{"bias": "none", "init_std_up": 0.0225, "lr": 0.00193, "beta1": 0.9, "schedule": "wsd", "dataset": "wikipedia_en"}
Each number is 50 + 15 x the weight over its row's rms, rounded and kept within 0 to 99. Layers, rows and columns count from 0. The size before them is the row's rms in percent of the matrix's.

# k: layer 4 attention key, 256x256, rms 0.0387, rows 199-225, columns 0-127
# q: layer 4 attention query, 256x256, rms 0.038, rows 200-226, columns 0-127
k199 109:67 39 54 58 53 54 52 51 33 66 62 35 59 54 32 52 70 54 64 32 57 63 52 69 60 35 64 32 48 27 58 68 31 75 48 23 42 44 60 60 44 27 59 34 49 38 59 40 57 55 08 34 47 67 76 49 28 55 51 55 74 15 70 63 65 59 41 48 46 57 39 54 77 39 65 34 52 56 46 32 47 66 43 75 63 69 48 45 55 80 71 46 42 50 42 37 66 61 59 43 46 36 73 64 15 69 51 56 47 44 16 44 38 31 46 68 49 45 52 75 36 76 38 48 59 75 58 58
q200 099:42 40 72 38 60 26 43 40 58 31 56 27 43 37 72 34 79 72 17 36 68 34 40 51 42 59 44 45 40 64 34 51 60 62 45 64 42 65 68 50 37 77 22 49 60 73 47 66 37 36 50 80 81 64 30 63 44 23 62 59 37 27 31 51 28 55 46 63 63 27 73 68 50 37 42 64 45 50 63 69 63 67 62 36 51 60 47 53 53 27 45 66 35 40 68 46 67 70 51 60 77 74 51 48 57 40 53 46 34 43 77 41 34 51 53 39 40 55 24 34 65 55 59 62 84 24 54 51
k200 103:45 45 41 30 50 65 66 62 59 46 59 75 55 56 50 55 28 26 56 65 32 30 43 38 43 62 29 46 32 77 35 40 46 23 62 50 70 53 53 36 24 48 54 47 49 59 54 50 37 58 84 36 43 28 32 29 65 46 48 53 41 69 47 24 43 38 50 59 72 57 42 39 26 65 45 53 45 67 27 59 67 27 32 19 49 36 47 53 21 33 42 58 59 43 63 62 48 34 65 34 41 41 33 49 80 36 75 40 59 72 26 76 64 55 47 55 58 58 77 54 54 42 71 42 30 36 51 26
q201 105:67 47 70 51 28 70 54 78 69 50 58 35 31 80 52 65 50 55 63 66 54 43 47 35 67 39 53 29 31 43 62 47 30 55 69 42 65 46 17 08 71 56 50 63 25 50 23 73 54 59 72 46 34 38 52 56 61 68 41 73 53 52 22 54 83 35 47 50 38 63 46 51 33 46 38 18 73 48 46 60 34 60 25 67 32 41 47 52 59 26 44 34 55 65 42 52 52 36 51 55 51 53 67 61 69 63 59 68 57 40 40 62 53 51 48 79 58 67 71 39 37 26 75 54 25 50 51 39
k201 085:28 50 60 34 76 20 74 21 33 52 35 35 59 21 68 42 70 51 35 43 48 55 59 66 70 57 32 55 42 71 80 20 76 79 46 68 59 43 28 44 66 45 39 59 57 62 39 52 42 60 62 57 47 77 27 50 72 76 67 54 54 39 52 46 45 46 25 57 49 45 37 47 54 57 70 50 31 41 55 47 60 73 47 60 62 40 48 47 28 65 58 66 49 43 45 34 35 51 37 47 52 56 23 35 70 49 31 50 37 38 54 39 55 78 48 35 29 49 36 31 55 43 47 47 60 46 55 39
q202 091:34 35 47 75 76 16 47 41 34 29 60 13 47 58 55 58 59 55 41 56 38 59 44 67 59 71 51 64 55 37 38 50 37 41 60 75 34 55 51 86 43 51 51 31 60 58 62 43 61 27 37 37 41 40 59 29 37 36 21 65 30 39 65 47 43 58 43 37 72 22 60 65 66 40 62 55 52 59 57 50 64 42 27 31 54 69 68 68 43 40 71 69 26 29 54 40 52 60 47 50 42 65 62 49 40 54 31 26 71 48 56 31 29 33 48 21 57 53 52 53 58 81 32 52 72 55 32 34
k202 085:24 73 24 44 34 77 41 63 42 44 52 63 87 89 25 38 34 56 59 56 39 39 56 26 25 49 87 22 19 62 63 53 54 20 29 33 58 53 44 57 43 46 70 38 38 39 62 45 47 68 58 41 54 59 74 45 46 54 15 39 39 57 74 52 59 36 86 45 54 49 43 62 56 55 37 42 65 70 42 27 60 43 30 42 55 44 52 58 46 58 59 22 43 47 49 50 66 35 41 60 59 57 47 42 47 47 70 67 51 52 46 70 44 63 40 59 37 40 60 66 43 42 68 53 42 58 52 66
q203 102:35 57 35 45 57 24 81 49 49 26 57 31 47 24 62 44 46 51 26 39 25 63 57 60 54 59 29 60 50 52 11 42 57 57 48 69 32 51 72 90 39 47 54 53 56 36 73 57 70 31 63 63 43 59 65 44 51 53 39 31 32 54 52 44 40 75 33 21 49 43 50 80 54 37 72 65 37 55 77 48 56 61 81 30 41 63 62 64 55 33 66 89 55 28 45 26 45 51 42 64 53 63 51 46 59 41 23 45 63 60 61 44 31 40 50 36 49 56 17 45 86 65 24 56 78 63 44 46
k203 087:61 54 45 57 52 60 40 47 34 62 46 52 64 59 36 54 51 47 41 60 70 49 45 76 19 44 54 28 69 28 51 76 39 38 48 36 48 36 66 71 12 63 50 43 66 50 71 37 58 44 50 29 65 67 49 42 27 45 41 51 54 46 52 53 53 54 71 59 82 53 37 27 62 33 30 67 70 54 69 36 49 50 29 81 58 71 56 50 56 65 58 35 47 62 44 47 45 52 50 55 51 63 43 53 45 59 59 55 45 61 42 51 37 60 26 78 49 54 70 48 44 81 54 54 60 59 58 52
q204 084:68 71 43 64 28 74 52 70 71 64 71 53 47 37 58 53 32 50 55 23 56 49 50 45 42 31 49 42 49 19 20 54 64 69 10 41 51 72 85 59 42 42 51 55 72 34 43 22 69 35 50 62 40 38 68 52 44 51 62 41 35 48 42 63 66 64 46 41 19 57 33 35 38 39 50 26 67 62 82 32 29 51 66 67 67 66 54 68 54 73 54 56 61 74 39 44 39 52 47 45 52 44 47 44 53 48 71 40 53 55 61 38 29 35 71 64 46 58 55 24 56 49 54 65 36 54 41 67
k204 100:58 28 63 52 67 54 68 49 44 66 52 38 33 47 40 55 69 35 45 37 66 60 24 86 59 39 58 39 62 19 47 38 45 77 34 48 43 38 60 71 37 42 34 29 57 66 59 62 66 42 53 39 43 54 62 62 38 66 31 16 56 30 59 38 57 48 47 66 55 36 45 64 68 37 37 68 42 47 34 34 45 62 36 70 25 62 66 54 48 60 62 44 40 30 62 55 47 74 68 45 50 68 52 68 34 49 50 47 57 46 38 52 13 57 42 50 44 66 31 62 40 82 49 83 55 37 56 36
q205 088:46 36 45 53 61 43 48 45 54 40 31 14 61 56 58 45 77 66 29 24 65 53 39 55 16 72 45 56 87 55 47 52 70 59 51 63 41 60 78 83 31 71 40 24 56 70 55 83 44 55 50 55 79 45 22 53 48 53 63 30 70 49 51 65 34 39 55 46 71 23 48 83 33 42 55 60 25 40 58 49 41 44 61 26 31 51 54 36 42 45 23 73 31 30 61 52 76 69 73 59 46 64 32 56 65 37 57 44 26 29 49 45 41 51 49 39 60 45 42 49 55 65 43 47 72 37 71 65
k205 094:35 54 44 49 63 37 35 60 47 51 41 35 37 18 76 57 32 50 33 72 50 43 51 46 48 50 22 38 31 62 54 23 76 46 39 65 38 55 50 40 43 77 43 47 58 58 56 60 34 46 80 56 63 36 24 72 62 31 59 65 49 65 37 66 47 72 46 52 59 57 68 35 22 60 25 80 60 46 72 60 52 44 41 26 66 40 37 40 49 26 55 51 59 58 47 50 30 45 44 66 44 54 48 45 69 23 31 41 43 50 60 49 55 59 50 47 77 71 35 20 75 34 59 69 63 27 44 37
q206 105:32 55 35 32 61 10 64 40 47 15 36 36 49 37 58 49 50 66 39 50 29 57 60 54 48 64 34 78 62 45 48 34 62 42 66 65 50 61 47 72 42 49 32 57 33 57 50 33 44 40 64 34 37 50 31 20 31 51 52 56 40 48 46 53 44 44 54 32 76 13 32 44 54 43 76 82 51 41 55 62 65 63 32 36 44 64 58 88 21 35 66 84 50 48 48 35 61 38 21 52 53 40 42 38 68 30 41 31 46 38 60 47 36 63 41 21 55 55 45 74 64 63 61 64 57 77 33 33
k206 096:21 55 26 39 44 59 60 90 36 49 63 75 70 76 38 60 36 58 43 72 30 62 66 34 65 58 51 49 29 50 60 44 49 43 38 54 58 60 51 49 53 50 58 55 63 51 42 49 65 50 59 41 45 53 51 48 64 71 44 45 37 88 67 35 44 59 64 33 61 59 54 32 63 56 69 63 55 65 51 61 55 24 71 51 20 32 44 61 65 65 61 51 42 51 50 49 39 43 57 30 30 45 16 38 63 70 81 60 62 52 60 56 55 53 30 76 58 52 57 53 57 26 29 30 46 35 38 45
q207 107:71 35 32 48 49 92 41 79 65 68 37 77 42 51 53 53 40 62 51 30 58 59 58 25 43 27 45 24 67 55 58 48 56 73 29 44 29 56 58 43 41 43 37 50 69 43 41 31 26 52 41 66 32 53 56 56 42 58 59 84 46 52 49 56 49 50 51 46 24 52 62 44 55 51 38 38 77 50 38 50 28 36 47 43 68 48 33 37 51 41 36 48 32 74 19 52 76 47 48 41 57 66 39 72 40 52 76 67 34 41 29 35 70 23 52 69 74 40 64 36 64 43 67 59 37 33 43 71
k207 107:35 56 68 40 79 26 57 21 47 40 42 41 38 39 54 22 66 59 41 35 43 31 39 61 65 55 21 83 58 47 50 47 40 56 64 54 51 62 37 52 45 32 48 31 61 54 52 82 47 59 78 41 74 44 48 68 48 20 49 52 55 32 57 43 26 40 42 64 50 53 47 82 31 47 72 29 10 23 42 56 55 71 47 57 18 58 44 42 59 37 51 54 52 28 62 56 57 68 57 60 54 59 42 53 79 30 41 33 45 69 45 67 36 46 53 23 20 53 30 27 67 46 51 62 47 40 47 52
q208 087:25 47 54 39 65 30 34 75 40 21 52 32 20 52 59 38 75 80 28 40 57 26 52 33 46 82 47 36 66 65 43 36 67 56 74 35 52 59 29 56 61 58 45 35 72 66 47 69 56 63 73 70 67 56 51 25 48 46 52 69 73 21 73 61 34 51 38 38 46 36 49 51 58 57 57 64 22 21 52 57 51 43 18 52 54 38 27 36 65 24 78 39 15 46 50 72 62 71 67 62 75 61 49 69 43 52 42 71 38 36 44 37 31 55 60 45 44 34 28 32 51 61 58 45 56 35 57 35
k208 087:25 46 42 43 55 45 56 51 31 59 40 40 43 31 69 52 61 47 14 67 47 62 38 46 49 47 38 54 23 68 45 10 83 61 53 59 49 57 56 58 43 54 29 47 61 62 57 63 49 42 55 57 44 54 29 37 50 48 42 52 33 49 47 47 43 65 42 47 62 30 36 52 33 50 60 59 55 57 68 68 69 70 73 32 43 39 49 48 62 39 42 54 55 37 66 44 47 56 45 70 63 45 29 47 67 37 45 31 70 38 51 57 49 58 40 30 64 79 38 40 68 30 43 43 57 37 43 67
q209 080:43 74 46 71 41 47 63 63 46 74 47 59 61 53 48 41 27 62 63 56 34 70 37 51 33 33 35 54 34 48 48 49 44 37 49 19 39 52 55 50 77 65 31 65 64 40 41 14 64 35 65 48 42 36 55 52 43 53 48 52 54 54 34 66 52 59 73 65 19 60 38 45 56 52 56 64 44 58 54 64 54 69 62 59 42 67 44 43 73 79 68 48 74 82 65 46 23 67 43 28 23 66 55 43 60 64 52 54 72 48 30 37 16 56 48 13 38 34 36 28 24 63 45 77 36 60 25 58
k209 112:50 31 89 57 47 62 28 54 69 33 80 45 86 72 51 33 66 46 51 50 37 59 53 65 54 23 56 21 53 48 47 48 26 36 33 43 50 73 42 74 41 38 47 47 48 53 64 55 44 57 23 69 48 64 54 53 17 36 68 52 70 41 28 67 60 37 35 61 51 58 47 24 67 52 56 52 63 65 49 48 41 56 55 67 57 51 45 41 57 70 35 28 52 53 45 62 63 46 80 47 39 52 78 77 22 78 47 49 45 48 41 52 46 44 48 89 45 50 24 66 58 36 36 39 64 49 56 64
q210 088:36 68 34 50 33 36 31 32 50 37 62 72 41 69 36 69 45 49 57 72 25 71 57 54 59 71 48 82 50 54 66 46 28 39 67 44 49 62 42 63 77 44 58 59 23 34 70 51 73 69 62 42 60 58 59 32 38 56 43 35 36 48 77 36 53 57 40 43 80 68 36 48 62 52 43 54 48 58 55 34 31 43 66 51 41 60 51 79 55 44 56 59 36 31 64 54 44 20 40 64 35 41 55 52 34 55 40 48 59 67 28 69 44 62 54 43 68 57 42 76 43 44 51 50 36 81 33 56
k210 080:44 53 57 64 39 70 62 53 53 60 47 50 48 84 33 51 50 73 95 50 52 62 46 41 52 41 70 47 69 12 41 79 29 38 52 39 49 38 35 40 56 46 55 54 56 35 50 60 55 57 22 40 35 61 63 55 31 39 40 56 45 36 65 59 77 46 56 58 20 51 50 49 62 54 66 27 60 70 60 39 51 52 49 78 63 42 36 58 60 63 40 49 46 37 26 33 59 43 38 36 49 23 50 59 21 64 64 44 49 52 56 38 63 21 37 73 50 30 51 67 36 61 49 30 54 69 52 59
q211 079:54 66 51 26 57 55 38 59 39 49 32 53 50 72 50 66 57 59 26 33 52 50 51 14 75 68 53 32 56 65 54 34 45 35 53 47 70 55 43 08 47 59 55 19 39 59 57 62 04 81 38 58 80 51 38 36 44 45 51 76 49 48 68 56 48 33 74 78 68 14 43 88 53 68 55 53 39 38 21 86 51 48 62 61 52 38 54 30 28 45 45 30 57 38 53 51 57 37 65 60 56 53 26 64 39 37 42 31 54 47 55 58 39 59 39 59 29 33 41 72 35 46 48 49 56 32 43 37
k211 106:53 41 48 44 48 37 48 46 39 19 41 50 48 27 75 44 38 35 44 69 27 36 35 38 62 70 08 64 43 66 59 39 71 28 63 61 41 57 25 42 44 87 33 66 47 56 41 39 38 48 66 58 39 57 09 75 60 46 44 56 30 66 16 39 51 52 59 56 38 48 54 45 32 67 34 62 56 55 52 78 55 42 61 10 51 32 38 58 66 15 41 65 57 54 53 58 45 54 53 33 59 43 59 39 37 30 49 41 48 39 68 51 67 74 50 39 55 54 29 33 81 42 67 38 24 36 57 52
q212 077:69 40 49 48 33 24 49 64 18 23 42 21 41 35 61 50 67 45 50 46 33 22 52 45 46 84 45 65 50 50 50 44 49 32 75 58 29 70 54 56 42 51 25 24 43 63 60 44 48 49 48 43 47 47 46 63 44 56 66 59 43 43 58 45 44 57 50 37 74 34 60 46 55 45 38 95 34 44 64 56 51 51 75 39 66 48 32 58 43 32 72 88 32 44 53 67 46 39 32 12 69 42 56 76 53 71 55 36 45 44 31 42 52 49 70 36 61 40 44 44 59 53 47 33 46 61 53 59
k212 108:20 46 70 28 72 46 56 63 42 61 60 73 25 16 54 56 46 56 31 80 66 52 45 71 51 53 38 58 34 67 42 40 40 45 43 49 62 42 27 49 45 69 26 56 37 55 55 64 46 43 76 66 53 34 25 29 47 48 83 44 41 47 48 42 33 41 45 51 70 37 55 48 40 56 51 70 52 52 51 98 55 40 35 19 59 40 37 58 78 42 35 62 54 32 76 62 33 55 39 70 71 57 40 50 61 37 36 47 59 53 66 55 43 32 45 27 51 63 39 55 60 42 53 72 72 35 43 48
q213 089:22 49 60 51 66 52 44 44 59 52 44 27 45 74 58 41 59 52 27 10 82 44 53 16 59 40 52 36 63 65 67 47 63 60 58 69 56 82 27 42 32 71 29 34 34 48 28 83 14 75 56 48 80 25 52 57 58 45 53 64 75 51 53 46 46 48 48 68 36 33 67 87 25 45 27 69 46 34 36 77 44 43 49 55 52 67 28 30 57 45 46 44 47 40 46 74 62 58 78 60 36 66 48 37 55 45 50 50 51 41 59 51 44 52 50 50 53 51 50 52 48 53 63 47 62 23 66 64
k213 076:34 64 47 42 72 34 54 36 54 44 53 58 48 22 82 51 53 45 07 58 39 34 39 61 47 62 25 37 46 82 49 23 53 42 44 65 57 71 44 48 46 60 41 48 61 76 44 41 42 45 55 56 55 43 20 66 66 23 73 61 35 38 27 44 37 66 40 50 58 63 56 60 27 70 41 57 48 50 59 61 49 36 44 22 67 28 33 55 41 26 35 75 61 55 51 41 51 45 49 60 69 60 54 43 77 29 21 54 46 56 61 36 68 63 50 47 53 53 33 20 57 27 59 52 68 17 61 50
q214 098:44 58 45 57 19 37 61 63 51 22 32 12 43 31 66 50 66 63 29 43 49 50 43 61 57 85 39 60 69 34 45 51 45 61 49 44 34 47 79 81 36 37 45 23 63 62 61 25 69 46 42 62 70 72 16 44 65 33 64 51 51 21 49 42 35 71 47 48 68 55 38 39 46 43 61 38 38 36 72 39 57 63 46 37 23 73 21 47 53 74 53 64 33 35 62 38 51 62 46 53 70 51 39 55 63 48 40 42 61 60 49 41 47 50 44 46 49 58 31 31 62 63 31 34 66 45 64 63
k214 083:50 68 74 67 68 54 44 35 32 64 33 35 57 34 42 48 36 49 40 50 67 74 35 64 44 41 71 62 70 55 75 26 64 56 29 60 28 59 66 82 29 40 30 37 69 52 68 58 63 34 40 50 59 41 65 55 23 72 44 36 56 48 29 52 51 69 20 45 62 16 38 45 45 49 38 70 42 66 64 42 56 58 51 38 67 51 60 46 60 46 48 51 47 50 66 50 39 56 54 87 44 43 30 42 60 29 21 47 45 54 65 65 11 52 78 78 43 44 37 38 48 69 45 78 66 33 32 31
q215 093:66 53 36 51 38 62 33 25 14 47 80 56 40 71 36 43 35 55 60 88 51 38 87 49 70 22 70 60 75 34 26 50 35 41 45 48 38 52 23 37 44 29 75 50 58 47 62 42 51 45 53 46 30 62 75 41 41 60 33 46 48 58 48 39 58 49 47 65 47 44 62 48 44 74 51 43 70 49 55 51 62 35 17 71 59 50 67 42 52 43 32 61 61 29 40 40 59 35 45 68 29 65 76 41 45 50 57 73 62 65 54 61 61 42 34 42 62 43 79 46 40 47 51 54 52 53 30 28
k215 073:55 40 31 37 54 50 62 50 68 34 45 65 64 47 27 51 49 41 55 44 55 27 57 45 38 49 57 63 55 48 62 76 45 38 52 57 61 35 51 40 60 59 67 51 16 36 47 46 51 69 37 37 41 49 82 49 53 54 39 64 37 38 72 75 64 56 78 55 42 62 32 48 91 31 59 35 30 71 50 54 29 47 52 52 37 47 69 61 79 68 66 57 57 42 44 42 58 59 19 41 41 27 50 17 16 66 67 44 58 25 55 46 78 39 66 28 36 47 65 78 57 51 57 37 23 65 48 55
q216 081:53 08 44 42 26 39 48 71 37 74 73 57 42 46 59 65 36 29 34 82 59 56 78 73 44 44 33 27 44 44 43 45 27 50 67 54 37 60 36 44 54 61 86 64 27 40 56 30 55 56 50 33 68 62 55 51 71 35 32 44 37 74 26 76 43 41 56 49 52 32 46 41 51 67 50 33 54 49 71 49 68 56 22 98 54 39 69 50 52 53 57 30 82 71 36 43 56 93 27 64 49 40 40 37 57 40 57 58 76 59 48 60 57 26 46 48 25 48 63 56 45 39 54 60 38 45 34 40
k216 140:67 57 37 61 19 52 57 45 48 56 56 37 72 70 46 39 52 36 69 46 45 39 48 53 46 41 80 33 42 43 63 67 43 53 26 14 57 15 79 69 69 21 59 41 47 42 44 38 64 44 22 35 38 52 93 35 47 67 28 26 72 43 49 49 55 54 58 66 39 62 30 25 66 20 63 24 78 53 46 47 40 53 59 68 52 62 64 46 38 66 59 43 51 52 28 48 48 37 62 40 54 45 43 17 16 55 61 53 48 37 30 48 52 49 43 64 56 37 57 42 14 68 58 44 42 82 35 60
q217 108:40 43 59 34 63 58 49 24 19 62 28 34 26 63 45 73 57 57 65 76 67 58 65 51 52 70 62 47 74 53 80 61 46 51 52 43 52 67 63 45 59 43 54 41 47 93 71 59 93 37 54 43 27 68 60 37 55 57 64 48 65 27 58 45 58 64 81 60 33 41 21 46 63 18 49 86 36 42 71 44 66 45 55 55 43 58 82 41 69 48 39 72 40 28 46 25 21 44 68 37 59 53 69 62 46 49 64 71 57 58 28 22 53 44 47 25 45 48 45 36 57 46 46 45 25 54 39 47
k217 112:63 42 63 48 45 55 16 66 74 44 39 53 37 64 62 58 30 28 38 72 45 65 61 43 28 18 42 61 44 61 14 74 40 40 41 52 11 46 70 84 53 52 71 61 12 22 49 32 64 61 44 39 43 49 51 57 47 65 66 43 69 42 59 59 60 45 63 43 45 52 47 30 51 34 61 56 50 12 39 66 38 56 61 59 47 71 54 61 60 68 75 39 21 50 35 66 43 62 56 43 43 41 80 35 51 76 39 40 45 50 59 46 34 49 60 37 48 36 51 29 61 62 47 43 68 51 59 43
q218 099:35 49 72 21 40 37 63 38 56 38 50 39 53 58 85 26 59 71 35 50 52 41 43 30 60 68 51 46 72 45 54 39 66 51 80 73 55 57 45 63 51 46 46 27 45 68 41 58 37 60 74 74 47 54 29 60 50 29 37 86 70 34 53 56 33 48 28 57 48 36 47 64 39 57 35 63 32 39 49 60 45 45 31 36 37 46 34 39 46 21 48 42 19 42 58 61 39 76 66 45 35 69 48 65 61 28 27 36 54 16 62 50 54 60 63 34 41 60 39 30 64 47 58 53 78 37 77 42
k218 066:48 59 38 56 56 41 39 41 61 63 55 45 37 20 92 54 42 44 22 35 51 40 62 48 51 38 37 39 30 79 76 24 77 64 55 54 27 55 68 47 52 64 11 40 66 33 50 41 67 36 55 54 67 38 57 22 75 65 76 41 44 39 33 41 23 51 53 42 55 37 37 58 38 59 42 66 52 57 60 47 63 63 50 52 63 24 41 41 40 48 37 81 69 35 60 38 27 27 66 62 57 82 36 54 58 39 42 79 46 63 40 56 44 57 65 65 63 49 37 18 75 49 57 66 71 34 35 45
q219 109:59 16 58 54 71 67 47 31 33 53 91 53 46 38 40 28 49 43 24 42 51 15 72 23 49 45 45 34 46 44 59 57 58 68 33 52 44 52 27 57 39 63 48 78 72 62 56 83 40 36 50 60 65 26 47 58 46 48 53 73 47 53 44 59 92 33 72 67 40 44 45 70 40 59 44 41 57 48 74 45 43 78 67 62 64 59 34 35 45 51 40 31 86 70 30 60 36 57 52 41 41 68 90 55 64 25 29 74 40 33 33 47 41 56 52 52 37 60 65 36 55 59 44 55 59 30 32 56
k219 097:62 47 63 39 34 58 50 56 67 21 58 56 61 63 36 40 53 59 35 45 32 31 53 50 40 31 22 46 53 64 46 65 30 45 54 61 79 70 60 46 24 60 94 47 16 78 35 72 59 44 75 58 62 30 52 31 30 48 81 36 27 39 35 49 30 28 35 72 59 29 48 46 46 54 33 57 54 27 23 61 36 36 48 46 51 31 31 48 51 30 44 60 46 38 57 63 54 38 56 41 40 40 61 77 64 41 69 35 53 72 78 56 70 47 32 19 45 56 65 42 59 23 50 52 36 47 58 54
q220 116:11 33 31 56 29 38 45 23 56 43 48 46 65 65 58 74 46 58 41 66 50 66 59 40 66 49 49 37 22 70 61 32 41 36 61 56 44 65 60 55 62 71 66 60 44 59 74 41 58 25 63 45 64 51 43 73 55 57 58 78 33 66 48 35 38 46 60 43 67 43 65 59 60 67 48 68 62 61 77 67 48 48 54 61 23 41 21 32 37 53 50 39 74 53 49 55 38 41 53 55 68 64 74 52 71 22 32 44 51 39 65 43 38 42 72 55 48 60 63 25 62 42 37 47 39 29 36 69
k220 102:66 49 65 52 55 58 37 36 55 56 69 48 51 40 29 34 43 46 41 68 51 55 44 53 41 61 54 35 62 37 59 65 29 42 28 16 47 36 40 46 45 65 32 66 42 24 64 50 41 50 52 39 64 43 49 28 54 31 49 19 67 53 28 46 44 32 60 54 64 51 46 52 39 60 49 39 65 72 61 70 56 52 58 46 36 50 50 76 76 37 50 51 63 61 54 40 57 42 42 40 36 54 52 46 62 37 65 40 81 64 56 50 49 69 36 89 40 59 61 76 15 45 47 47 12 42 38 60
q221 104:67 79 53 53 11 68 57 60 36 38 36 36 31 77 45 41 60 64 35 72 49 23 51 47 75 24 74 42 30 42 69 59 57 48 43 41 67 64 27 22 44 25 48 53 45 61 19 70 42 47 66 50 31 42 50 45 56 58 64 72 62 34 47 32 78 59 52 64 35 72 20 55 59 71 41 54 58 61 48 12 52 72 45 45 62 53 28 67 49 40 67 52 49 60 39 43 46 37 46 20 44 26 62 36 52 77 49 58 56 44 40 48 48 74 72 56 66 50 45 39 44 62 53 40 39 57 35 22
k221 086:31 49 55 48 29 45 69 72 59 61 40 60 44 29 45 52 60 69 60 56 66 44 60 56 73 55 42 72 62 60 36 58 33 39 63 49 59 76 44 68 54 79 70 59 50 67 49 84 65 41 35 37 40 48 38 50 56 47 50 42 25 48 67 63 46 32 20 60 37 40 68 48 87 36 53 32 40 35 64 68 52 43 51 31 35 22 42 49 61 44 51 74 33 46 34 49 44 58 10 57 60 59 53 61 95 54 58 58 40 47 56 60 55 45 77 40 53 36 73 63 90 35 41 64 61 38 84 60
q222 111:46 39 48 36 64 46 61 23 60 49 09 63 64 65 54 57 58 46 77 48 34 76 41 59 45 37 40 58 50 51 39 46 42 42 48 43 33 45 80 59 38 52 53 48 45 52 51 43 38 64 41 55 58 58 48 77 53 48 30 57 38 53 56 73 59 82 82 40 20 21 90 83 52 38 73 35 57 42 50 72 63 49 46 69 32 62 79 51 28 77 36 16 51 40 44 76 38 56 52 53 54 56 66 57 36 09 64 27 53 44 74 76 42 12 53 48 41 54 53 49 57 39 57 39 41 36 54 39
k222 103:47 43 59 56 45 41 24 63 51 28 94 52 51 52 24 45 32 36 29 55 44 52 39 32 31 73 28 44 63 38 63 51 37 38 48 42 55 52 35 36 55 45 25 69 84 40 61 36 28 52 61 23 84 54 49 48 87 47 57 62 66 62 33 17 52 41 65 48 68 56 59 58 31 83 46 57 50 60 45 48 57 57 74 53 68 32 31 58 63 67 42 50 52 31 61 63 62 38 48 21 42 53 33 39 43 24 69 39 71 55 29 82 69 78 47 58 39 58 35 42 25 57 60 70 26 36 18 30
q223 106:51 21 86 76 53 62 35 36 62 48 82 56 33 40 41 62 44 43 62 49 45 21 25 53 65 25 64 49 26 56 42 59 34 68 32 46 43 43 62 51 36 45 54 47 58 46 39 60 56 39 34 48 79 49 56 51 52 49 31 47 67 49 50 38 56 30 48 52 56 59 64 43 20 22 32 49 74 42 55 43 53 33 40 60 77 53 48 41 45 55 33 29 37 20 53 59 61 65 71 72 58 51 83 48 48 64 60 38 44 55 71 53 48 72 45 37 37 44 60 31 72 47 63 58 36 45 48 54
k223 094:23 75 46 39 69 40 55 34 28 31 10 32 59 52 47 80 47 36 34 52 84 50 43 57 36 38 52 29 53 47 76 39 40 40 46 46 63 49 22 36 33 69 61 74 30 48 68 48 46 60 49 47 48 53 61 40 50 66 59 63 48 77 42 37 46 50 79 59 53 29 43 51 64 54 44 26 54 45 42 59 41 53 62 61 39 56 30 56 38 49 30 37 83 78 50 37 72 45 28 35 49 39 76 62 74 35 42 54 50 50 47 48 60 68 61 26 39 32 48 51 44 31 40 43 45 48 28 57
q224 107:31 61 72 54 54 58 57 47 45 55 27 31 49 60 43 66 43 32 34 67 57 49 56 42 61 49 40 60 68 59 55 36 43 64 53 52 65 48 40 15 61 38 71 33 50 76 47 45 55 71 61 45 47 28 58 36 82 13 53 38 51 24 39 45 64 59 57 50 35 73 33 55 49 48 51 27 47 37 61 65 77 44 65 67 33 69 53 41 75 64 44 52 37 39 53 65 54 58 84 54 37 43 34 48 59 65 76 42 54 34 57 68 48 75 34 52 39 68 36 68 70 81 73 60 53 54 48 16
k224 115:55 65 37 55 51 61 86 36 36 24 44 46 54 42 55 67 43 22 72 64 59 65 66 46 50 34 56 39 55 35 37 43 45 50 36 54 59 42 53 45 67 31 44 52 53 66 62 36 75 45 21 46 35 77 63 64 53 59 22 54 67 56 47 28 67 61 16 36 38 61 42 31 37 35 40 14 68 35 48 34 72 46 55 54 86 47 19 72 28 72 78 52 47 58 38 33 50 64 66 56 54 29 67 31 50 78 45 69 57 66 19 53 60 73 54 52 58 39 64 22 59 47 51 15 56 64 44 49
q225 092:59 61 55 37 52 49 67 61 57 94 51 62 68 46 51 79 60 30 71 49 45 45 57 76 66 44 40 52 51 64 40 35 50 18 33 87 50 83 62 47 50 39 48 34 60 40 44 33 38 61 47 39 58 58 56 55 73 18 32 60 49 61 35 39 39 73 34 37 39 23 41 53 45 49 28 19 42 44 76 55 48 68 47 61 76 21 53 31 31 34 38 57 54 51 58 54 51 57 32 58 59 70 28 37 63 54 58 41 65 40 36 68 46 43 58 59 59 56 67 47 51 66 48 75 43 47 39 42
k225 124:88 38 78 67 21 48 46 46 26 45 49 63 63 78 36 82 35 44 79 55 74 40 48 68 55 35 62 43 38 46 52 58 35 50 45 37 69 17 47 38 68 53 55 46 40 64 46 45 64 72 35 30 54 64 57 50 55 51 39 20 38 61 57 33 45 48 65 30 22 46 50 46 59 48 60 26 59 70 59 10 58 47 51 52 61 58 27 61 61 80 60 52 43 39 37 50 63 52 41 28 44 38 48 26 08 62 78 27 41 59 55 59 58 53 42 64 38 33 47 59 12 71 61 43 32 83 34 56
q226 125:52 40 42 38 59 54 44 40 38 55 34 20 51 59 78 38 85 72 27 24 60 36 38 49 52 52 61 47 65 59 43 23 64 65 59 73 51 67 45 56 43 66 52 26 51 57 53 72 36 55 43 61 74 25 27 60 55 48 44 86 62 35 43 46 29 69 61 51 55 19 73 89 26 76 47 52 37 40 50 64 68 56 42 33 34 22 37 50 44 25 46 46 33 62 49 51 52 47 78 63 49 66 37 56 71 37 37 52 64 48 61 39 42 58 48 44 37 42 21 27 52 43 44 59 65 18 81 41